From a checkpoint of a small transformer trained on Wikipedia.
Size: width 768, 8 heads of 96 (2 for keys and values), MLP 3072 tanh GELU, vocabulary 50257, 89M parameters.
Architecture: LayerNorm before each block, learned positions, biases, tied embeddings.
Training: a variant of Adam for these matrices, 739M tokens.
Each number is 500 + 40 x the weight over the matrix's rms, rounded and kept within 0 to 999. Layers, rows and columns count from 0. Numbers have three digits each.

# up: layer 2 MLP up, 3072x768, rms 0.036, rows 829-928, columns 384-447
# down: layer 2 MLP down (transposed), 3072x768, rms 0.034, rows 829-928, columns 384-447
up829:473499499509508455541495550488553529571572469463479526473510542472472481481514481502445456471513520445483482466470570460484490541479516465501462474480510457483492504582528490540463530458481524
down829:519485503531456488530527509523539552538474518494509507453512459479496537478493569475539509509556500490514403429507491513551461500534473587499457543427541475476508485406541554507427494529450465
up830:517470532486531382489584551500506479489510495536443522488538417529502527476520447519592517493544540497455487512496545514533444473470501488464492472474538437471532570430518497508508473504540518
down830:566518523491454514449460501469535491464469523608538534535529491403523590496551541482488488483536355584445502485457449491499532576485458548434525433573569529521501447579576469445495535550464414
up831:433491542529471540513506487422458505458480577532537428522489499443506496520530530529487490550527460448530485579493485447485475495420490532493478508492483455542463516490458562541507515504511468
down831:475489475479469458530508554429552475506513485528499452486535445514496518453464557547511519532563569401495474470484495514460481496466483456466442525543576464487495589524497470633506541467476492
up832:502446506581534449478548537477497561516494468479480464523512523470516540492511550546516499496481462496454481529476533520497513463541503490471499493568533490562486545523398451526524523397554530
down832:459490552524534567553556454513493504436438548413455439522509528435541480403506476489498500468570533545446499476430499521392496465446466439482408479441562530452489510543494472511463542449520490
up833:485507507464497485548527523536505503509504528508555522484538452461438526496471495508440573493421529472588501541489500500427450434500577512511483566532531535472498492533486460467472513475533552
down833:464495512504469505499550521504492558462579465515472522499521498490441498563530495510451515457518542474510508543471543492419473496531530554517515474471539447488476528510477470491546487494481450
up834:546545476442538530455476474421480465555525466460494457448483526438460466563443481488493491492512400504442455443543568423487506516574498432455496491499503485523492457444481539531514544491535439
down834:486451469446597491505555512513497595520423479497583518513495501487450454484575503433449485530464519510497484432471475546479511515556489467524453471506458560521486522483518421442479530435540515
up835:516589469517488472453565506416484461539531427542505528490507458464406496546488462494547504528568494469515475480471560500442432465520525431456555448485516408526472533545485515486500534492434452
down835:558510480494475497480506510476495469516529460503512512459486543512514551480527538535488450509471520402530442476486554532436450501596502463492506523495522523552548512463421521555554484502473422
up836:482507549544516444497556425404522501522494520509527528545541509451461516519559463489483473474490535506566487510536510521490442420474537540544478476563484470450439533498530467548519494457551517
down836:481602508498540573430448506531563471504476466550448517523525426343504500458467490414399482483481473487545589494498465500429529566448510516510453460491536505570461465476601398530459516487509466
up837:497508514552498480515612529449488531471470484591480481463485488481486436463517411511487535470526508512551493496505506480511499478490572568472479510518550517527458523473438458478542511496478497
down837:548494460462480481473556502476545486537501436522505501501468478468512538489528563502494455441502540457464504511576551486501478527541493541518482552458506460529480514532490488421496482483542493
up838:526499484521521493472540472545482498533527499482501514498515511437458525547499473490551499510480498464479498487458473531410499423494468499499551505562542506560418456426496438529497480503488494
down838:493510487557428528516472511521499518494455492466495478567516483481539462476496483505461486539467478507513468446546490507522516532498501459491532522528457494419571492507508477486523519516497474
up839:462496506495494484556516537496504500536474492499446535500451487545481453494497530526411499539507504457542493538499482474503486525499515518510513580522518533494562524600493509498503533457562509
down839:471492529477492471488522485481509557549527468526444506440511512524487502495536493482448515536486511431524485456475570426501508512477554536472520481512529490554515550515461488517484500483572528
up840:448444506469477413577598544391441562500557480460422494504494496524536433532530475485453511448558522464497582526469533498535512443571568530469407459416481545496400528562421527485548529504497484
down840:486465465493450474490482505472513498501446458490514503494541520486552439498510524554458492493578580438516529526525462504488445533542494488501497548529472421415488477538465483568427511427534458
up841:455543528497477446542543473536503548470478518434497583531502529500493533442533496506514514479501510459472509568520508402490447463545474464534426504442436507465529513527539536556468512490540530
down841:535398501478481466533422500507523575487463531482414471463455570566472443553497538520530500547490474575494467525530502498511507456476482531506586557527551456504441458540563502434477460502496536
up842:404467578532420438515563429459562548513565543549473596446484474474483484461592504442520478431537495496520437519454477482473415514491594544516504517498546573504435502574452467560493491455494547
down842:540577410551491495427508493422437564511604450454425382495622559521560473497492446580425512518430502567413499652561556508499488541521511497526550491422563390537479559496481548467555417493470473
up843:439547559533549526590582524492459492499539493499513560508500467554487446446537435511493567493560588547503439527496535487518504451463562537485549476573524514560566520527463464512545564515537490
down843:509449589445518561556491478514473569532527506583502502433482447533494565526530598534517490483440566488543508575446483486523428447622532529541491529513492419530573519505486519536570427465539430
up844:492530446489501463517504477527461522514509529482458567534498497487480473487493486516496483511454530450519590547495517476495518510576504469523511509524482529521500523538461489481467493464545533
down844:454527502482496491488560473487511589538508512482456491481502472522515491515532516483484489499494533496534506500449529496507527488500515526490475486483552501522483506500478504523506489443526513
up845:480473513420449465626458495511461553552478456619540587475516522521452487554526463588538520479403478581529374554488401495519569488437524503441492558600555436458421430487499518407522514386468580
down845:527543570521521522410547519506511443490511488542303444571429440559563519545480505522475470408552462528529502490485499467530559469477476488506485463489546445554492532433531520531508503536468558
up846:499507519447484529498512526449516511491510494479456515523429527449524478521503440498456520506486509494598440483558454532571504509472500503480473500542511533593471431513493528477509514447435511
down846:529529485519531521434515513449482542453490540509460504552499515521474491452482522470502510528500487561588493440488472452466500471522456512528463564499508492507450572538556465491459508583523506
up847:463430435484487458513593526494442557496536482487521598516514455498471553501512502464509462563553404527476420538496536468516556521535550463517471566500553574512522552471439537455516448438553492
down847:507504405540531466507482550558465502459513511485517599529565508509505463547444503469583531513470527528464491566494453523436500537570535489529455531478437458443483482507513540500576474483464517
up848:556516488631308417469538479542536505512550456510515537459497541512483553481503530578546551552473536515552452531441486431454437524471499461596539565510491521562427536566447504550511494514460459
down848:520519603606527510538477471542478509562497492506372568525476582521461459480531528527533498527463527521523464572523411469496528520472516461538513398545491450522429502382523527594528451493468512
up849:530516477371502483553514451539538578498582541545487471552491532481484532508532521520489510532487517498558515486548514467515429491550536504482422472502518536530516492488534504529466468440566517
down849:475521493461475458459453515439473509483476514531460423502500449487483529552474537510512508496515479480512436576530520435478546502453595526497434520540528469492548530470418552533515455494499491
up850:453518536410542489542522534517514492534540563490542536483554481524566467514485484561414473529532483494504449519515481425499506502526472533505464494469530508522514482527498505592489529531460536
down850:485522476459519590551415507507441496535530512613537533494448505444457481474501503483505474516518470492504458476437478518509564552515511552503487466502531500520521440485555519468460541500452491
up851:491471508513518454469493486521524549528492544457487474521514524488477462521532507491464520561512487491474496546441495472495472457536477506503469491532492491532460479498545457567478505461546538
down851:556467514474445454434460475506531535538506448516532445489465521551477528544531445482497532500490481476487416498466570552538538448598460472481519495437499425452506548498502575509525472511434485
up852:456457475492466506472501475554523587538514489536469530469475534488503486500495489555450516410497550417546479487543493499457485438480518509491524494485469475543451585522501461496464497518571555
down852:547535454550484430493497481476490522490546475519508497470440497482445518548468482480550540488438532544449490484527431462483535493535529496480468415492474454529505495519472537503496480532464478
up853:527503525509441530457616488551471538508486529423493541422490457463569495514546498495515479518495506545554511452547562455521510551526492501531505497556512576589520460435468493471489543475574492
down853:471522567486471490540535528532497564477567448482599467519500543488527516497512564525501495521550492470463523548434435492509460588537487552494462494539564450492575505497509500493478546465497511
up854:496522471512514470550528452513550527523531527494511504437527459419497538466550503446480504513448509527528554514487481479502476462552502504476465544589493509509462500475446500513468537526443533
down854:525570452460477477449494539529478574599533457498442486636553578427489489429468533517470527510443430524536410528506551406476487596513523498485451460358525549433555555438578518507504460467525481
up855:512538473535497497443488515489456480510534479449520450442486529469444486509496488472486518555449476527486525464464502469422515486471439513477495452433473438490510544484442513534508465492517487
down855:507506510496499600379511474571516585467512544529590472503501537481452509510521499496501500533504544535531588501411509514590568488512507531431464505530547511569481522504522451455640544426455457
up856:473445516553467475545529520528546549535541446529454524469507477492509476510536489529516498498424586508518494540462514505454469479537508527533515571530465450521455529474496481536509455448506527
down856:495537435464473483504510505509483552482478527465521486480506577469481528478553511525490483488481520504528524566483458494493509467562550538514485527480399507594522500523455494490537540479545474
up857:461439482522515474466495506514480612491471490507551467525514570526503500547547433427478482497530537500467444508460545483529555461533491467431551547442530418433478485455502512486489510446476506
down857:502446484480467517512491514490503511486504510491435492492484488546592506489514507523392525539488484551529465447517537489504481520512427455488542533444499467534530507551541512490533514532514508
up858:439497510510481493529531465470515532506582531521459513452481518446448471515535442517436478498486533429535505519474543457496448492549541517489433541536533490545479522490502440530487482479499490
down858:513488472511491499493497493520494518519487506475509488539501469509511525482494483501525516507475523466490471502488580491489481467568505467488487432516548445508482475491519504456576494509458534
up859:525430547490504417587513512557553509530477452474466479528568492500500418498446524515529522477464583506564447533511490506456440506470514532516488542482485520510463508499513465481521491507529519
down859:407475502526560483448619505501530533517497468490516520529514489484525473455467525474455499531531564520405488488480481475497525517444490510508461517485515511554481587506545501516560501458452503
up860:446513568536512502502546506532523572489534553494494590533521514483496463463558463470487506555521545482532501497449510500544517501571571557457472444470446492492547525539459511485502515475513551
down860:481541442460535482463498481537544517527499526541441492531486452516514565512508554483458496445474458517543508533508472494587465514517552531479446468530492456498566509506501486472543497478511519
up861:505505532494443481451451531527528513506519503506532478486421566438444499538525497525501481502500546500522501561525510441508530540481474559511455543505512479569477534430489537492440514512518515
down861:593468434515474443505470477462564595523572467518436564527521525513488482493536548476446502468529575458550444564472493508486460482493479567519455543453476446476518449436485521484488492540508523
up862:508503500512553529491544513548513597516507533526498496509463488470491522563472490470473548491458557531448496472478457421496465494537504399479445488443567463482558527508522428484549493544486518
down862:511501561499462540513531480558494540456492458500482538523515575468506551500498530440485492472520543542447508469527557494459526460575494514479469506514533416428510535477576554487470467518493510
up863:477576455534491576470490496508552498547621480480483500530541423485470481559454511524500526537500537470549531521503523474422547518505453544560463553449538422571505474478533510460456465467546512
down863:491538468500519490490511546497532494518504509561542479532471441516446461489499511488463507491430579546554534547425525513439547470442558452495476486529455458470457452472555504464524500487462481
up864:463556581481473552444484497480506469449490475577516536501489467474508389518504522483539474502472478560502540565516482509562459563517507494442514536436447542449498494531539552509447540480476536
down864:511533513446559614475495493592510509521528511462505537460467525482495548478493494468508486494544487444532521460488489493504511524528489506506490523545479509469447444524511473454465492616479431
up865:496527447515453528547535507464550528491535443535485501535468494459539477540493451481402484429478510505617506582549534480516480536477495503492420588512465495535501473578503504490381546502460505
down865:481498488476580443533504489490516457507576474420479499534523506528460474516512513536531474477502501448504539522500516542471510524505481463540497448503504540522556489466523440531603507520516488
up866:488488490475521476565499517443524596532487524469499510496546493485512514495464471496437509490477545478491505540515555472501461475533528613561442502564523531544485480538471411588493520486465449
down866:457447461486469490513559482421480584548568508469428529536479531431442502537545483502521481527538566463495481565476481460510530478496497558503496517518614496534573482518448488591453485469539473
up867:520503470525521469489586467478511496527486540519421505514505513478453490516468439527477523494466488523542555491552497442499454517494448561521422578512497474481460499530532441591562462483446572
down867:520448489548475505456478552469533505496523456545515451483512549481533532497501558534425513502512523529517503509546476480494468502450559522539451503485507425484483463477477536496530454481464445
up868:537501560447484466492528448474476472480512533529538545441444623492527448527492504502525439487504439490528511451540577514612439526468519511510555556542511450561413470515408522534583483454491494
down868:478500529491444499427501472469522489511483473540464471492558448419501508522488464521429514531501483519462501425490509447576437508472532543498471557498491452440458450540567555619519536531535535
up869:473455481549443465530538497505497508482475522488473542452458496520491512452465456464492516517543536500473471510521482490442469487528471534485465576501486569526509537545520505538489526562507597
down869:458447478440512474552469496484550563501481492522487550506487506495430501586480483488434505550538535468536520532487525513477450541457512524517544589464523484544522489449456458462534483496463447
up870:511529436523498434446569512537597481572462520527486610429489458483517477549457455548495517532463458506553490519505501450497524550513478517497501456508518413480513450532506488551485462543493474
down870:544532510468528470514539454495497551490514533481466498506446462503523477437492521532535505469464529506524494533459478536504444478469537477485537504518548519500523463539490538486470503499524528
up871:531528566458435468619536494538538601485438530509405548515524576453448452515487414407502448488538515534526509490537456470529500505469474537473428478532422479498416509547461417462446512569439483
down871:524565461555490520503488503489512521567523479530475537419471608569541418439487518539565481426502513485510472458547499519485486498460518468488513471503538441478475458541530504501472478571460542
up872:479470543529462507484502496481578564551529520516472450530475477416431537582488431525517468452586508447555426516502527464519540500492534556457473488498565506474549507556413495518487515490497480
down872:580493508551450418473559503503529509477574555602464484524472468496468511509482517469548537485415442480594456525479612475534479469510520440475523485591511489471409509472596434557477458552520479
up873:569530515548481471457531472452511462563501568538445435487625485555576541504533504483487541554422428503445512475498499408519511512485420487508507521458545511503573514507448515561569594380523524
down873:470481460484471545441520501470510480477514481549519431529507452557547509445491501504578519521573583502504410443543465523451555582554536479500478492441543476403520490514523531494514498491480496
up874:490455486534447479553551500493517499582549460539526503502511472454504482499553489465471518490494496488570502489470511513494501537507488503519485533527471465530460557554445487535544532448480475
down874:508518471501451509560497550528526554507520494494463561524510513442495561499486576499470509541532607478610531570552543480549549533522427537543475396482531528515456527436490412609417475489458512
up875:487453525513496443553573511511529470547551552523424508554546484462573467469554496496433514463464517502473436508470464497428512467543554548484546579499523529478507452589467489505515520525474553
down875:529433540578473518559496450444486539566514498532473444506453539493556471467470524531562482501470517387492511524506532461487454484464466495506463557544558495516481473551495556555500470478459583
up876:564430550512553497461570498458462520558533472636480439508487546508503435547511457476454517475500460506516475472563514471559555513495554502476433476491490432513481556456459522457527501473513554
down876:527520487535492522522476498500527536489498551505528565488528442507524539510486494502512537488477490498573509573498525501559598541432438462525541503503470416408469460489522505436545541504514414
up877:482510493481433499473536508482489516578476452484511432493418509535498465543501448464525507517484460497533558458483554429486585502500509529503478525512582515535528504581497503525520550490524510
down877:537541497538517506567512505452522478495520472506524528507523442471467514508523479464532461541519481455495495470488509544447462487543484492555456452500557528570513474498470520527511498460502531
up878:479535552484544496486532457433597537531526495578504544460481433501432491522532474469565495528550583527483512542459509529514499502563520539454566509584508467525455521523467491483449475518501512
down878:534435494468580522505479548528459557550534530462510548512516429463528529495509536513513526502506465485449508542549475458517465558526463532537479525485480525505573554395480510493602448576562411
up879:458558489517572517495564518470497508517537495497495499502410487525460508468466459577527494510498449424510556499448531461511480571541512501524569444445575489455587531467516517505523511511458500
down879:522466524476556523464458495447434457509475545489509509490526532500541540465495538467536475457482505531470535477454439487496515467532451515502490469512458495468505539473468509494507508537552517
up880:486527521492494472511486488529482573516491488505487565474495503512485480469479505462471468477426576520558409524487568511561513539504532508514429478484427477505452574535503441496515493492448540
down880:453584471530446473508537502518501595543522509452465522495476514466474469483520506483426507517509573518507464550524512439557502513434491463519516468519537473462485551483456477505476466486543478
up881:526466493509488534465520538497496526497502502537481452498534426430518533446566517515515463538460502439502489480527448489539490459490447509530510573500457537415488517497541482446594502464514492
down881:507487476478525542457458529579499500513524499509490431440499535533450497529498475481524523522543506569539527484543510508485473497549478507497474452422520473503530514484537445542497487576517507
up882:495516492530442515540511514519504531480496465465463529502485471483450528453496499514478485458492503498495548520404527499539455518503509456499558485434513511506486533481524455509408558443459533
down882:501531485484453484476505486542495533489505493552504507485487506518440457505518547519508487463498545476451498532493493537513441420472541471512501518494551455483475471484475550509443456533518523
up883:535424486504421459515489463470487480601509497554461514503528539489462468533563491474530515502481586462477405550436482475439496493504540572509517481503429446467495558553509445454492506486523524
down883:529454480427417480562529504538468614457481470530518496474505427408515536480511467451482490441507480454499463445431493456480435497538517475532494554527565497522499534489492485519510508503523482
up884:529476459497467545580484517562466572575553511481468587499521542397567433473493490565414496528470470474527499569529505493551501543563534540543527506553498492494487517520482435596488467541482521
down884:579451496476552444491524512553542550571578523552528550435530535552512499515524495496529516499487415481515458470474485457480484520489534461477525523495490471453459499547472495450510443479492495
up885:492479571464542479519518453429500557465532533510462579495526467487482464533526485479449446582480592466536477504489506516548423466511553522477484524547504535536542495534521508537438509524486488
down885:576615428488530513540541452473542634560506462421471539507493545401506495536514494506519508509432525525542595579545535482465463574540391441497502495509622432542405585472525488589449502500478515
up886:487479461486498479521499515446503589474488492519439498445470533597519433617616443499554517469483538527507534541592520445626511490541464527555462525521488467524379461490459470438445525481466536
down886:479533462463528488459495525528488444403566505526564435410524565391503618548502561508492511476454544567545527555564444481488486482512542458447578523531520555588482568532591521516517537516401539
up887:496516489535452489510487531519440540478524523538502536392501535505447463578501546477522512551549569510544558550451503498464521447532531520521540494546460536476486490505404494577512488503478536
down887:475493517490551584451497497524496543522502489522494580488468495474363505473493529490470489476433636504552476533525535466529563565482439508509401452490529416471549540471558509530439498497498499
up888:528511511439539499584485443499512519434531455506496506493519476536521487584460489480504519471478496491526490432510516473497462471440577555474469506537466530424458493543522521492483497546487476
down888:484514498544475547515496495506526543437554461517539521469454508525452514516533511509503497474531535507560478437420464447540476509440531489473476512425472568517493525554501509499503526511477455
up889:523473550506463558523509499471509548492504558531481461477468491475472559471504488514422483503515458488517543513489471411561462508533459536500530518490454486467457485511547493490414521531468520
down889:479504436438480470547539556450495440529457517532494524480574547536514530473492493484498499474481497479493489472512497471526467529453558456512484497509436532486529504499469511472471515488490490
up890:483445513610508540544502465447495554480477526536508539473534519502507485543469483484489510478494477528532505463482513432532445480535547546462520507472492493514523507578525481456478526484478515
down890:494465485466495465537541511462541531536467509432491506448459559494418522519530479539490515488616550544542451476599590504538541510501390459472530568425510514436506579496534483553474519523511557
up891:473523593495550506524560543485489505503461502543515538513554506474493506476530500567530523529536557442451447460474521472477463418484598458439509457523507558546516525545436489548508528484499498
down891:477565579519509570515542499499495517457574491502531530449474519509574499524582478514572436420614618418529581537456494521460478443650503594513482459491534530564415473455418472390457558427542506
up892:550504483601454462484522507469442447545574572475492524486482523494477508512502510462514542566486488534526487526475530465469514479599522461468447552479468434504419480465501538510494516512504458
down892:471537474412580465472572503545589471508543474485576502515571481539492493487477485510497489482532530480527454551485505515469455543483504515472405559469515482464474515446489540564549556490456553
up893:470510523496481436557577454487560597516508469573442498481448494420526468447550479557479452508455521430538498556450548524514456461470508508502518463533499519540474500536517470546538485480502499
down893:611532473512439552429479460577445473464478483479437538539408529535516451441511482476490520507584499520540563497436538463492605449564430533435487494515454560570464556479388489444542592531520451
up894:487458449451432494549485507503532622433529496468511606463532533459517547476473491523475490504418508511519534574450392491503535553475528555517530559568529511478553496442460489528519526526464512
down894:530472503465536538490551496510464415500515481517528534532487480478533469500496509526552504497516448500504454503498566531478488447555483487481537449487566533559476477471413528483508503477515483
up895:519506473565450525555497487497522538556514517478458549506501460405522448484525519481388459416505493466514464530518454489488484521559527508530535472527525497498526528445466412501565457535503543
down895:496505482391459436540545491524542585517503483521487609541525526509565501479536487462556509466482525496545504489464549503497470558468477491486456411467493541526472564477509536515472473525553528
up896:539476547479506482460482448428496531514609520497504471454465448493480501559472471424497497476438456475472493502463457487496468470513514583510427482513515474484411531480487484525460449524509471
down896:608526545466506562527532576467499510596486480548439508390464486408482511352442407492408545433459478510421475532553568439457475581533553446469496505438498476461504505361498528540414444478460466
up897:489497502552534526439538510468475501558504492481523495510519539533432531476472469412462539455516460477489438446472502453450482559508422615454473516537514400499530448539493495447464551556505576
down897:511510497525502517544547494494497551549549491456490476429518449495505595520540499530469483433440479508434516510536530496467450462448518490465503525470470475521427483475468501474499506522515482
up898:545529469561467524492526497461471519582559517487578513419494519482510550613453518589456476459473493500433557477535505436395503473574449503532450484484538509541481465518467542501474510469499460
down898:475566495444421506531480468525495491551549495490489535470504479538445537539524410467478505471531456500478472470479466438485490550539472428490489475458503542534501492523505596506500525540509508
up899:512544518511500507557521533515513561483523497456425544522479522519515449537552467518475497498448515490441505484566432462567534444633489530500511544482472559571490541497456554490524477480474495
down899:483534464520577539492527496503461451509459519522496543460493544480505528468505543497512515481442514563503406609528493505456509525455466475476537505517480523504508514503532478511484516575513513
up900:432527503463498452527566471411549537486492516519526593525469457456500496491513421459542459475418536502501508459453556488545513486557508499432394458428572466538481478440472498449540468516498476
down900:466511497489570479526494502386483515504551546477524526487463532478498486492464516500512511496537466492490470560524487500536485508507447497486426503542514486460526541530526485457485513516391540
up901:506544480521541513494440513489456438524503493520556566490434477574454508525538438457530498487498454490564473460471535473526546541518534437491467530514515425487517445558490545485503484512612502
down901:523521408479483511469460503424468506532526494510533495521487575507471496517463481530533517496553460430459513512477464464546499537527453472499487447488527471486495522562502503500504558491533494
up902:467487527569556467550551463424477523517590494465452494495539477476453465570493509445450493538425586509490484542535501492552476450546549548496499559542510512482478493570441490518482480460521531
down902:509530543520569520533516501480483510560480523467437508478431478433494442486531509462507568465498541500550535468483425468516494505624469459539504507524468490581509531514513504460488459532605439
up903:507467553500555529541528513440465514555512562510513527473490490463507481484443502471368495493488426455490478448517500490437524507545583501539500416435440578541514509439523465500509523480502494
down903:546483554502492585500569499475555495474472456496467476530438493495478499505535539507635443442496616470548458591441646566490482453538469553505534552557494474482485526458417513493454515434548511
up904:499564572575504480500477498522503497572518478483469502439469516565437495510470519508485527463555471493497495539552568513478512460512536490508528436452623489526469572491525478483504521482584534
down904:531454499534507466454569510420507322524512580504464438401530477446483516456490508510459510589493482456486552454543502458463549512558543511472527449539488526515532459513417421478522552449428468
up905:436500534472510477484567469493496469552523517544474478438508512499560508496491453468547468503500523474483457468542567419483527498489502538429479486477487459513491545573493543524590496546547506
down905:489412508506531446438450514451593510528506478543497458440523493465415558522509493491506515505518559492497485528571525426532528530477519465487506490523579481497522519459496499461545518518495521
up906:539469444562530439579553533451504506509495473524457554555537457503555502546543480485499513536474497417462523538543493474510565503458512536536434504498468519404453521526487447449473520472502492
down906:512496520505530498484502528485478511546469544492467497457462511472464560454535499442453496472464542537525556507492494517475496537495487557503458545463419435529532452482476499521410524475467525
up907:495509475547410525498557531431523474606523496603476496446543455505442496480578539476462525543511477469455452501541525431479494463462532511515510476517457442538471514577475501507457557550557564
down907:501461520522500584511440513536525476478490490494481421473490573399476419490484577545448519519432533513508474515601426471537526465462514542469485434523490573490548504463488504592435545587478584
up908:551557475538550500518498533449514497496475557511492509507529545523468492516518467530476500527469467501539517472515595438523530526507448483493588453475518500458596483491517473485532500511554506
down908:542533445551497542480536515423495457436471440550489395512495474517495485430490481543495482509557528558495462460543475486466496501524542439489495502533528523527526542512554507494503492478537518
up909:523478467538424508506467486502501617490574460473485501571593546499483543527537470530547517501542544384570484499503459460533479501522531534522472548540539477508567577475488541448503452443537571
down909:480446497566481493558544474531502685503584528510476467521516530546551452492519484501521535523545570459519575553416471509559477469525488442485491500477489552499540521520528440530471512528491503
up910:489495496524513499477556522492552546503551453514421510495460449520504537602571398488461508538561627462547564394556489477553542535478469507486474521466657374545524482449513551451555444531543426
down910:464446452538444575498546535464519494447528492529456469488526551486493485536499406518499522522544528474555546530478438475444546510453386534508462463523562451521468569497543492545455500503551535
up911:547548497488495502556538551486505492511462492529451529487549427542489532444471505472394498525451476465497561490527502506512431539446571532510449503495464466426458452525536537517553508499602523
down911:515445479446494460526523511515497476542519465475511508544444451511448482502489497504564475577485538501520551440510478502527496520516500494488548449515485459480480499573562528497508505532513496
up912:463511479500405433500491477561554594553597573468447588472498492433473554511470521525483512427413554496564484505485474511517468552529560594504476469512494482532537494480435482527500474466447511
down912:523536453476527531522469499436509561550538499489411556514562544480515550451528521493549535522479497488496474510416484489502440566456536488568520473456462448530490480513517541461468430478524479
up913:447461528436457434585564526486484535576507487554534506531503463557533516499557473516511484474495570500553477547483521470581534516516519489483447469499572529530551583491500456456478529510589512
down913:493522479486530536435407520500542519524497480582482558529487502550501532519519490490513479505548551490492450531553480509533466504502514468530524494496519483510492472530473522521446504481515452
up914:561563450528519446438522504534545461500493490490426531531498433497535514476516502542467476523405517470566552489472566457495524553518454517500507476482500485492538453542512486580534468507545482
down914:539476556470440476542544495423476491501519550464530512531494500457457487486465490512504493482555525483519512514544530549527482468470522516486471507499530537524518526521491498543478527492491496
up915:519492498530500522473575573447510515573514544472419488531440535495505470465491470513483505500438550478540467502476487475420529516569545548520535411512561538483583487518530491469539491523494487
down915:429506547461470461467487527523529407576490468542464502502530573554507540457536504528490494517570495550514469481526441533485486488483554516482473471476484490393549447470549568549472525476514462
up916:439537581495542532555534438549503558464520500550497555492563526390499503482494528524436529502468491527490540503467482456536454517485562531483543485504515453528505517477473426519532490489468493
down916:499449512512494471536530506540494561491422489528395481429478497508519530571514497508574518447445500482555521475512454472493476515482465451500427476427554523552511554493557456481534481537447461
up917:460492472585479486541508494549519514508479496526529524455509521538550510539522462493462549491453477476503441557518507533483460484569513506402501536510498496517471540484544503492491549493478536
down917:408514557551511492493535547507531548527454481581591472433595432442477490547559487434540492556562510456464440515446471533392591533487443563492554528530410415514489442514502504473460494447467492
up918:491453559580522474493479497471517462512553475531488544528544583532509497505494469548562474442526485498510473481466508488545492515470503536498534529440508497459544481541559454471495512468469549
down918:498536474439548502474575535488504402505526465556600542490494458469510535472469521535510487468533491508529515542424502502543515478477435491480525569575480575545519492573457412475442479542448500
up919:574502458607486499487509492515522550556452550389526516517519533506505464542479465531517569498542523466543491529482473445519497479462542537479528543442559514535540508451451530483447500492565522
down919:453469522510521523509555461387539605491472449485462542450537490512515494523495445517544509521492498448445515521559440481425440553502459472501537504520444490519408501534543531510506547503464523
up920:490479417536479446492521535438530517608522469552527513428564565509407503528526515553489487555532461458476559505530549466455491512485531507491482461489456407489444482532433537550404496505496523
down920:455522517494474503545494502542491501498504495468509573507454498523513495534496474545488489493459480512512491510522545622475531512507499534447460536486540531488534513528519510459517559520529489
up921:462496517558494484516548514509524533543502524488440564532473472449496463477519419539468511513457563491484454534468546486447442451578532496499483538546497502492477538570453481532505525455519539
down921:496511462456507549531521503510507518539533520476494538517521516495510497523466521510463511466510494511498497506506502490486447511505487508514507494486514488529509490500484526476496488518480500
up922:435571483502517477481545521530507538496517498565488542503489476496544484535481458475391498492476528485493505479517520437425486568499522529547409418476531542570520500483526463564578538506575530
down922:493523489525486506596528495577458440493544473529475470462516581565512431495503529512442485525487463540567433429539531501482491522520478507473504485517474448492493570510491518531521505479496468
up923:513498458534515472447511498416477482528477532502509526454489500433532478528523459504504503527543515545523519556469481450518495520507506469523490482490518432459467480582487500581497495428477537
down923:555461461501490462480479482496586543500547490519472465500499517503510514458487521449470476524495532495515480491487550527493459466502548539482453483492521473467445464495497494496504520499518537
up924:473490530447530514512475455429548538444567520522476473538529531486509446564548474505472503525482561514526528572480450468539469504495520527541539512443510416530493591484550436501498493550464519
down924:520459495517539477473477543486516519505465424576491556509453460448524507577529527408505511520522603493460489546520579461428531509565538538476482429514468506546533508463449576501521456542554580
up925:511548506567444546495555531401485501558612461494495539444458569505462522525501508529521558562499468532542477475507487396497551516495462509491502475474539490497523480385525592510474489473519447
down925:460475457477449529494514482451542542441481479500505493530480448540532557583530471526549483526421558485524558523507502464501570457561463480480436526579474508505557487497492492522485480457517495
up926:556508540566468528515465447443524474587550541532492501512467526544470517535493506466565504466501559472561571558545500467477490549457515538464536479507481533503462534509473459527519543501517500
down926:458486514530601440480556560515462301534542469455468533521570506448432473492543500460486489530537499550437510489517560498564445470591491458483455503491540501522532517480555494504430473457516528
up927:463481489565467460483523474497534528560565517573499552502548556501509522477491496524459506471512503486457534526536514489533480488504541534521541518498485529548527523563479466484465522504494481
down927:522535512461502460526513518517522545512493482524532481508443499535491458474536512539539473527512493501482459437391485469533535568488477527546549559408464456507523488504535479470422437497462508
up928:555441558535477471469508481439462494504510475474465486514601429441416469556486526485548519533504531438517571545439541526476466443588508466508511488512495452464461538476533497531441533408568519
down928:448523528526503472565550476503419495561543472480496529509486514538457508546510452529480512487493503510518496497486524676509548513529514490468445521522487487517512528496498478482500549480509464